Each number is 128 + 32 x the weight over the matrix's rms, rounded and kept within 0 to 255. Layers, rows and columns count from 0. Numbers have three digits each.

# down: layer 7 MLP down (transposed), 3584x896, rms 0.0633, rows 580-663, columns 320-351
# up: layer 7 MLP up, 3584x896, rms 0.0596, rows 581-664, columns 320-351
down580:155108131131162136135133120161133145215117167088098143193090165105163154115105176138113112134215
up581:090114111144102152135184102117110206147100121075151138155171111137117098107116199200122184156159
down581:145177172164127117118132085141093107111146117137108126127135115139145077110149092092167146151126
up582:114112086189142102095115139127083130126101137159078151105150144099198096166091088196174123176078
down582:078059140127088159085101181153103092122105164090101062121170132066100047105093150192120164115144
up583:117158059102132083177206107146116144135124137097168071183181135119185127122111146087109095148153
down583:107198081161121133181082100152173101146108108117137113089150121093138172172127095179055161178096
up584:134109183130134125151130121117192111125101125196120060131175104119140176095135091111137128114068
down584:162121137139123116159089121097170058112158172156121155127161137134142167162087126176107106097089
up585:132141099159140044141102137096131099095143127150131134112121131096165106191118106139127169132146
down585:136151199097130169122135162119158127103109111106086125174093167184128173150115128141101143099083
up586:112168088165130168100143105137139148164179103119165105121180101103109107133104108125134066100131
down586:118135148191096021115096118109158137126171127108117212151098156133100072102128115087155094102139
up587:101088129117173120130187094166210140139162154143139118147188154151097155137132176090152115160106
down587:098107141115130127103109117153205105169113158100119176134126155107155166076174077130123090115119
up588:142031136129120129135112140142094156139140127126148154145101119142109113107117103157116100144115
down588:120132116092093144094167064132167104161148165168126098148096149095121169071164140082148134102074
up589:128137180141117131077134098138117080109155103056169138176122164074161088165169131101103141139159
down589:155137110153142084074116151096155110105059129092084146172115145170115113196132135149163140185162
up590:152157120139150164104063151176090101115097085103111130203128139146166138111124120169150158156053
down590:126173149118159129123123113148123077162199149096068122118152058084149109217135091096145123069127
up591:115110133170123131196089025089107125167103142159168140201155080150129161103140125114141167161086
down591:101111122135126134146102144137159161098142074117139106095122131076076114143119093103135160114132
up592:140106112162113116234143104112118122119096152180117105142166116148120151062103108149084124092129
down592:086138087122134127167133135170075156120107149110136116106138104149060110096181148118139149106131
up593:080087098117116141130142091125125224186084156165113120152147135119142063131111046125115099139121
down593:107121116170178183108141119092090079131070118157112183145061129178168148136131087069151182166074
up594:116149170126070076161121092113138124140047087154140140151093158151187132148145154206119154128162
down594:137105120107171078092105155122130181122127168150099198087161134088131150082144120152168157101093
up595:107143172128125085149083110160170152105162071105071142201037124095172091202130145144099150148130
down595:135151147081126116090114137119143173154125139101150121109128179114043118079136133108159088112147
up596:129120131112103145112139090130113158142107128201114137111154116127125115125085118177125122126143
down596:141194126117122101113089101072119082138110154075133124100118165111120108101159122143154148149071
up597:110146119126115121160111110152142101126103057090116140129116129100125090129101162164162058175147
down597:134138068163197148068076047127136074145083161097114084143124159130091074113101099108145177150087
up598:060170186074080053172153159151132142105127139138150097142152163104130118174198101104085132131130
down598:140143083114183140044153151124172084148075133116107107068126118101110127150130111122117179099080
up599:069131152184124154118089095139079139146076085189064115089122152100163047092129126166044159157148
down599:104100133162118151107125077078151156118116122125134092195142087097089088155115132079123103153107
up600:150171149144126131131120117115120155122033114164141106131105141122081136131070131131138082183072
down600:127127091155128168104130084133152120148083109082082116143113176159118142150137162100138181163125
up601:091110091105098137131071142088164123162119119123105138134084142207110147119175129120125108175105
down601:150155159107119106118139124141195117120143125147111145142173158145119156143116174147156118172134
up602:179129130081113164141153151153108164120112118165077149114143115081176116084193086125098155147164
down602:107126156135114086137124143093078117118178161124116104109155191152146092071115118158121101120146
up603:125136103165153120161128094146125142100158110082128147142136130083102103106146135093178105083102
down603:138170134139145164075119103139141124114108133034123126100133113145092114147115140103179131104141
up604:171127112154145126142147126120131149104144101082124106162186067156102178115174082177134154154190
down604:123129171122058097127115126122113107088147121169069066136088132155110160091135117153139153112129
up605:108128149178142145174178136162121090094074170136115144131088138155121148139106131152138152182145
down605:103163062144119115109153148115153135088124169165083162145107181123158122146094110158117136124145
up606:108105159140167056122077129098124144123172100133106067088102167098105134159149133133148097085085
down606:133137128128169078106129133159073083145092135124115107140157113129123143141114151172139111117134
up607:064150138078163133131113169116125106139100123125122115066112096145151156146142112127176162143124
down607:132134135126104134100115088162128130126119158119192074111159143157136150141119154158160094107125
up608:134154184112184138138161104092139134176119117106109173114139118063156125117132119157145110178171
down608:099152175143100137085156160086115085156081121072160195117136103123122089161152080108175116167182
up609:063169131098160151106171120137158107168203053128065123157129140149085168096130132114076110105088
down609:123140066089104072207117168090204092141124143159071146181103144050087124133172133119088149142105
up610:108193133101225113098205076158105078133146219194136191124188160101172094103151102068179138135160
down610:066109075089142144084151079157140151113079152119124140163126120084170171073176055125121147181129
up611:170065116138128107205168128105060111121082148189118117087122112130094109157117084097180132130111
down611:116145120071101112095144132198130083127115166136193092119164105126127104061089110098150092106109
up612:119074109158142134101167181116096075175123184187105138160187106197138164150160093125124160134041
down612:124142109154108110101092115157083155165115127108160193142138051151140149152126096139107089134117
up613:139147085143114121135101118116154149107154160118102162116189067164156122123164129115061102158116
down613:059120147150132103123109187093152077133115148117146174122164118117137131098154084162095206160142
up614:108167178080135147171144131139119041127186115092171141105061097158103085119112125133093124155143
down614:140148141083070110135141115143164102160147167124141166118094134142115155135149123065156154131134
up615:200116117184142128129158099192159191119091119152079198088119086124126123195104126107136096064099
down615:144130186153132080138099083154129075119090183108086108092143091125148113166173078083122127162118
up616:141138162130116110163159180173107092154097084120118138101122116186142118146141153158163119154104
down616:115132123148140121145053069157170132127075159119138090054103181157156125134142127097117080120149
up617:133136098180124097167127071098120073150088083165096136122163154066059130121109120142145149173127
down617:162121059207089145167112154156129103088067083080158153104125114113038133092119004151105166152086
up618:133136131159135161093174114103104115124141089157113136165120130137121182154128175158084156135166
down618:113148133173133118082097086159149165132192103097119140116140171097069128173108092132127122099165
up619:148105193093130132155154134162097125131181170139177140077133118119149099139101128155100126152116
down619:147139143122079128117130106135151154131189130068129173149080121044087152058073070121137125096093
up620:124211103125077187088153081125090167157092101122060159148145071121083107138138155114184114111215
down620:104144178186134157066160146104129128087128143085084222109139184155118096106132166112095166093084
up621:135086186097143110097197113163155142188129171108114169131104183160117122154156109174169158135092
down621:102120139149105150021169154127148151054145113119115150110148169212143110161143103141188101110116
up622:153129166163190118136124098111148117134151173078127128179136094133155155097143105192161143106134
down622:184100137099132138183154078094096153151093196197120149126153104115149120152089186116102181088133
up623:133095098121072139104131124096105147142116137088128111102118128130147119124128123101147154169098
down623:070146128144108112116129148153127081131112180135167168144169152105140175159153106183141159142124
up624:118073157068162124077132097185134110150160150175132088113157145107152126135150131151162073130126
down624:111127144092072133107140078167125093084137111111136139158141137139115134121160102120085124178123
up625:101132158121131133132134094119102160120112145140109115160202114092143171128200113121107164115087
down625:088127133120127156123083142117149072088084121067075127120168195158079156085131123137094142087151
up626:117122115139101121133076088108093108075145103127094118079108136124115105141120125151158154174128
down626:115145152115174100132103098134072081104100120137126119037123119168126115141166100160156137076102
up627:094092129096125105156088104091087110142158129138095204119172128166127131136134141088096136146088
down627:168136100183053126124127105142133083115134145106157126103099133132122144196110143131124150181147
up628:134149144093140146044119075086110144106118118126075066093118143082080133165164104126091149100151
down628:207148214207141187148065136112149148141051197111083194135095103122112086117133086182089059098097
up629:146117142133113131138080087126144140101065065201121133139147145032071096148153165116115172097091
down629:151159135101098131155122121106146155146129156135056133162110189114074126174113168140120110165049
up630:132133192086178116100070166105121145151102053085113126134158167072095159086127129109126170110072
down630:132105133136124149093086112057104108102087072144126146101125110141105165105137116117132079091113
up631:147109122141101111166122125144054124099072129142075083101076084089161077138124112197100140135131
down631:101105106182147153089122125113151116161149158125174086121127076123136165110090099124090103108147
up632:053161154144111107134135141141166098140129143079126152152103123083104148162160110117144135131144
down632:150142102162111155137125132091127115141117181166132181105117100116068134142132143070118206159132
up633:126133091115175104140113121126073137173134106127209130102120138155152099083105158173117132140105
down633:128115125132093215231130127145084135120156106137081130163107126136113126104111121129085070176104
up634:111244097151120125179142061057120071191160180115150142134120094078079118099124155128175111116112
down634:149114120144099061144143165087122133135121141182173139139097102177166135080128120147130126118136
up635:108118150143081104135103106132128149168104139147083118147113148164146151123136171207127158064125
down635:153100179128121069117125107179114112149137088111095166177174109076161110112175097104164193136114
up636:176205140099089157177148107101124114102125190137130143148107137108161125129122137178069187159167
down636:177095139113114109138131121145162171119082104111142115102127178136170070160082161155164117157111
up637:125172148093095088139096160102118080104091148157124145123099149164127124147122139118130173121133
down637:168078100158142131126123102163140169164125114117098116172143116157119149142122188092123096095128
up638:080115117178125176147124123132160158150107112170102162218100203132086062093043149168100181113127
down638:091116118007165149148154178146128082108093097126153086164086117067091166146144143205096095070169
up639:168182106119122123091117124102102134116092151094116125180140144190093138149137107123157116032132
down639:140118136148081097106158099115080179101127192149096118130139130082170092091120122089175121141159
up640:114095107163095189091111121080145146126121078081118123115110132123116098116191139110138105178101
down640:116138175145132132213120071101117120132160155092093090125137167123111106164165129117087147143113
up641:109147192128146102114132138169098086117074110070074154137093191107174147122139153161134108131174
down641:109080128106087155118159117115074135178121102155125120077094149140147142138132169115141086112130
up642:167133208167119117182112123099111110088184204165185113130085117148156091121159175115116149137146
down642:183099121147150109175113180131127150142094163134162170135129119088145121133085131122141144122042
up643:167166115122097095146158082100118066121129092142169158096113103081124153128119090145146188137159
down643:191102140148163100133062119107076076153139095114199019114136131156076142208142178113101156089119
up644:111102124148172119104090157076127147160107170103095102150123128136066120107121161183153167151118
down644:125196151139111128126094179096114130141103147153119147098091103166139129171111158111124176140120
up645:151176115195131104158110140186101112166147089150147144169137104146118155089118124135122110139092
down645:111173130111121088136097160162159089142154182079016138135111091176121110121106123123123134107119
up646:134132142089096127092089114134202143123145118139132159086043154154175140096115122151081156139139
down646:109111150142101120108110132136147113214124128111149159129101150124157099053128143135109099101126
up647:163066143161114144151140149134057143080184041184115077154118095095098170092145090101195137136153
down647:133092091082107126102086122111143077083082138073152110195095186085094162094189110139086125117152
up648:142162123120113143152133153109062149149072144159123071148122158099078099060142134204166081112101
down648:156101154113089129092102069119096122148133126152082091159137151127084153117134100142136158133038
up649:189175111141127085129096114159153119144154125134176124149158116124157110116119086095120159140137
down649:171118115152133166135119132150124127150152159149120128103175140151144142108170158122103116124135
up650:151099152171144172134128119120122107165131143168151132202082093142172114150185150111103119127093
down650:135141114163176128084109083094126082109102109132062082103097113138060141090192115103079081113106
up651:153157143141150157098170161090100146141105140116152098149063135119134116079137103136081172155151
down651:155083111115121136069113193087158158120110150151128157134075169113061083111082118098057121143145
up652:107105094156162063117086042129156096159169131124112179116132150051077110145101155110157118113088
down652:108138126156121091125107146111167119084166135099087077115120139163135083128146118132130120105169
up653:091133125096170171185185135088169128136113210094132153106167113114141184120161170202123130104115
down653:110145159126157180111092112082060200164046152137143073142141198082120152129144093067167107082157
up654:094136097169121071089157133103078112100074126051125126127088108015173084121115100148157153160173
down654:135166076151080015093125167132132081130145153123104129164094126079153089125068115144153160117118
up655:127175157154124148166151108131209145106136099190087159163072132138104108119142125193192132105108
down655:102124101130108156135136085131112138131086164176146124133117116066063083129161167148162114150086
up656:132128164129167101133106200139113140128170141124131123105153118092119131104068162129114125145091
down656:107104107142181168079103139117133139083176163134154164102175088109096132157125067120134135069104
up657:133149143101127102154097092115073117101091104111148097090184163103120112195127090151138141131124
down657:147115101124175114092152096118135090185195104115071137148114117137149128173134189106129095196120
up658:141111130118143099160111080093112078118132107133151161124133072174090127130106147106127131115101
down658:061138085123156118148068151071084097092132060143137067195091144120081139124154093117138123113136
up659:098093089125081097125024107145150152088182138141122117108160172136139162171074131134159177174140
down659:135055094041121109124182153085131194067134040091138098105143110148123112106148166059175099103137
up660:100117161122077142174116131179128098076152136165107129135111143101131126080170160125115099125112
down660:143157168138138174099110135107122102094124114104099115153120099144091122104150097065107146090118
up661:114173103098046134149093143127123034083112109162150147100060115130164128101093103134116124137137
down661:131115164156140107157135083164101114129091148160113151117117019088060092021087165149171118125156
up662:111130209135121096124159103121125122124138112150091157116181100145117131127127125175082190189160
down662:092116123118146105113095074125135073159145150139120124187139082124082162114110132109111162097151
up663:136070185066161114118118146117109144120080104108227108118115127078132142163096141132086145106122
down663:119133101119095121149123122106085145124101141144152157170139123136108133172096098130137177152147
up664:138165094191100147140184176133128135136088119074068075159127106107144050150091078097091125121115